Weights of a small transformer language model.
Size: 3 heads of 128, vocabulary 11341.
Architecture: LayerNorm before each block, learned positions, biases.
Training: a variant of SOAP for these matrices, 397M tokens.
Each number is 500 + 50 x the weight over its row's rms, rounded and kept within 0 to 999. Layers, rows and columns count from 0. Numbers have three digits each. The size before them is the row's rms in percent of the matrix's.

# up: layer 8 MLP up, 1536x384, rms 0.153, rows 902-927, columns 240-287
# down: layer 8 MLP down (transposed), 1536x384, rms 0.162, rows 902-927, columns 240-287
up902 110:475469517538550450514592465499478490433518545496463547643443549461568534467432587486486549442497492454574547509475419501436595529571408552373496
down902 102:570561480438508516546501521541486460439549524527484540469525450429492473459455472517459500490533509520493606517539453433366517479481427474587453
up903 103:588524474378532527535347531473506502526514444442495453420518546414525506481541481529569473498498582452501567538512497464470540528436536339431481
down903 106:523491579480553515436476462487381484521563517512545439500480519536492478416516580555437494471500475499546506517549452470478564480491506553553400
up904 097:508493391468552441450571606554522627516550535536525493458515535455585482459436527472498583438485553531601563444484531468535448503535508537527554
down904 091:558519436527450517554513529328515494488532492438618586468416564466575488438509540574488520552546408505490475489422457416486492511536500429496516
up905 094:483482500454495520529527446478472495555500436443514470471587625488482485513554505465473463560555656460472534454529515555445549600443527421526512
down905 099:565442510466449549501538559542619443518447508534487469423479574508559428440506551490485491485454436439488456443453532410505558573466535463570547
up906 098:487468490557562576381416410489535410470478483414523507466529428470427560542436537477440487530412484460449515483466506508563493445454536457503508
down906 110:470481483545547544494485494476543456490527463526448506495558422497447502456452480555420442500474572527508525493488470529532481447520560465496520
up907 099:493472534517462489464549622595476556352500458398445553429596546488462542592420482487599592431474428489465499463488437508436438480544407562524554
down907 097:526434514459563504458452488420535568472493544530489468538526591533515482505627488492515535475450533511538452506459463551433515448477548489532471
up908 111:503500492452525480516510459507492457565444536499527488530600528520518461548555594509470532486410506538542573469512444476450456443596472453533501
down908 108:614461510552464439495443465544476532406450561461543464489514499524496455517559550554565445507506515529486556584446519473522495505634577428446489
up909 092:535559364506485529551537489412430500515479548576500383480474535547534480515535519482566521500485621569485491498526488524561513512537568546451397
down909 099:521490542577600569474458392408561463497505555543418465406486595455493497561523562430444489413520518468501495498484477507466585481521499433534367
up910 092:492444498487457472517538537544574471586486495476529531474556453516484508463508472434473439566518490489555506482515537550544516498514485518508491
down910 094:507619461518570540467505507434534489503574465524496495491473487428441579538502525510519436455508558548574589550503523428438550457430562494562395
up911 092:459496584436498590534501477485496472497541505473563474516556492438614458478443512492509506522453464488476549502427527516539462438514494548569431
down911 098:443514460551503507432489372459482559508470526601498495409568570451516437509592572583506487429552507498520443580458425632539483508504446402510477
up912 094:470549395509473512454475467555556454568505497589503534578496520494523471552428508549501507384583473550545521488460491470443543570414440529454557
down912 098:500516478464549453539555544462480534454540623568613390510551583566531510485515584641595520436493473463497536513586437415450493474565539441432458
up913 093:541521474537460511481512518478447490456540395537517479541544523514570468671514443392430430516502471488505496489451523439470530505563488478431427
down913 094:423500568564594529476611501532586546554442537464440498531520358597456603543567521463549559405561457512392519526511474460533380456458434547540523
up914 100:544508494476493513468495391557389472455582515582565565455468486488498460535451562583536529412494443438425474460506538577368506540516437482536430
down914 106:553509464475344515477574538502472487504534494479483527474573555552531495533492555563479434397417521521517550520442543407466508414505398473534499
up915 104:446491502585484476417537516488612528608402506543599492502468555546487446508543541472535499474550401510475501555569512521579494394474473420577538
down915 103:507514459506476466515505534522443507539485519532422368528505611510570472495519480564419473493486472406528522517477541441564534486525456606575571
up916 095:517564518516575497496531486492392534590497533535433546531461424584471488577526475461497536512404483582526483407544456526458482537457460512518455
down916 104:466530493463498510521498570532512556493513470477469561398511454530529527514476416399510500533529477521495529394480551429493492511487497536481459
up917 101:508511477497418458523557504493506563501423534598561465510510389378418520447527500478519483537462445396446534490469465525477501515564549532481401
down917 105:422454469487498553460470485441505549547485493459446501504437597495521516506523538531470440514513506552468504456607507532515541414554446301540535
up918 107:495452457529430468520515536442501515458409501478530495501518548510524507472524566492443504403538467481642489456484469486447481524494461527544499
down918 102:609555653507539541476532552421430489477459484492407566556564458524508536422547551410446440513478497453442428464455533537515500439426505445480512
up919 113:545566459434461523420478438491507553459446484430475486518508505496497527514504507484468613485444436427467487491534482442516443498494490409505475
down919 110:364442493413508531432499487465472551564485425530520516591467506493540698546527563464523515526515474508444474460547454565524395522556484464470613
up920 105:502496499471588485439472541455499493546498569547496504486578495491446493552538443449473551513450424497414568407556452521530451440562500540493402
down920 095:541526495633515502597534446535481458445411427406375494524430444442506520453505551429460483546497555454560439516488542474391438475516473462555558
up921 095:487555509407506498477473572506475466468493494542496528623460568542552509529553361590534401550494460438484469460487562436539462523584453416415549
down921 093:485541536531540402460486563505654454503609437492544506538496492526527513437589503436486563478540409548495462549532498500550496533525573560521541
up922 106:521457538539542490519362457520459422522568469480525565497493523489524471387558590460494549426563479471488527450432401498537486478442537502582551
down922 104:506462480486456541498540468497551528506558468484487443450471665502537398483477433521473540521537496507584461502590501606426570477543382518511411
up923 096:554520541489498450442578492462584431564517508561547494535444482492568469531434517407457441560466401497481510468497417523474416491483450517427476
down923 093:488595505503524426509446495566604515608500469437480542423503536473512480508472452512495448508475474490542459448511495517453429577524546481509440
up924 093:495503567488471380526552541371576501502459563488524498489507543514510411538517456458654556477532476539498528478523532520526496539504451450483536
down924 096:540517527433559471474512474648476462501474533473515554568470456548475506480519501556509595615487615573535511518576494448438451484496529498463490
up925 107:534440494493476480496484534555599418501490517442505425529549516451507404437490565510479440525449536592505510565413424487628491529494516503521519
down925 095:469420481449465480518472513440487545538482479543547579510471431517588547499451439417493514535543490480504560422525504512411488559500497554474521
up926 094:425451356609465509526489486571434575549490578508498571541557486563550486570498521498454453540429408508557535524473477500567448633565523556528568
down926 091:492485468496432481563495489490488504415505556477491461430481611509522377519480453485538382547480496509503533539505514509479428574536448507487517
up927 093:404539483479477485477514535486504598549525595479480534549527345488376397511482482511542513511492517488459442477395505516465608466500506511513573
down927 094:551416552453555487503522500492474524470476440503463448570497566489581589442490435565489539430532489608653486546502444540492471584399424443421537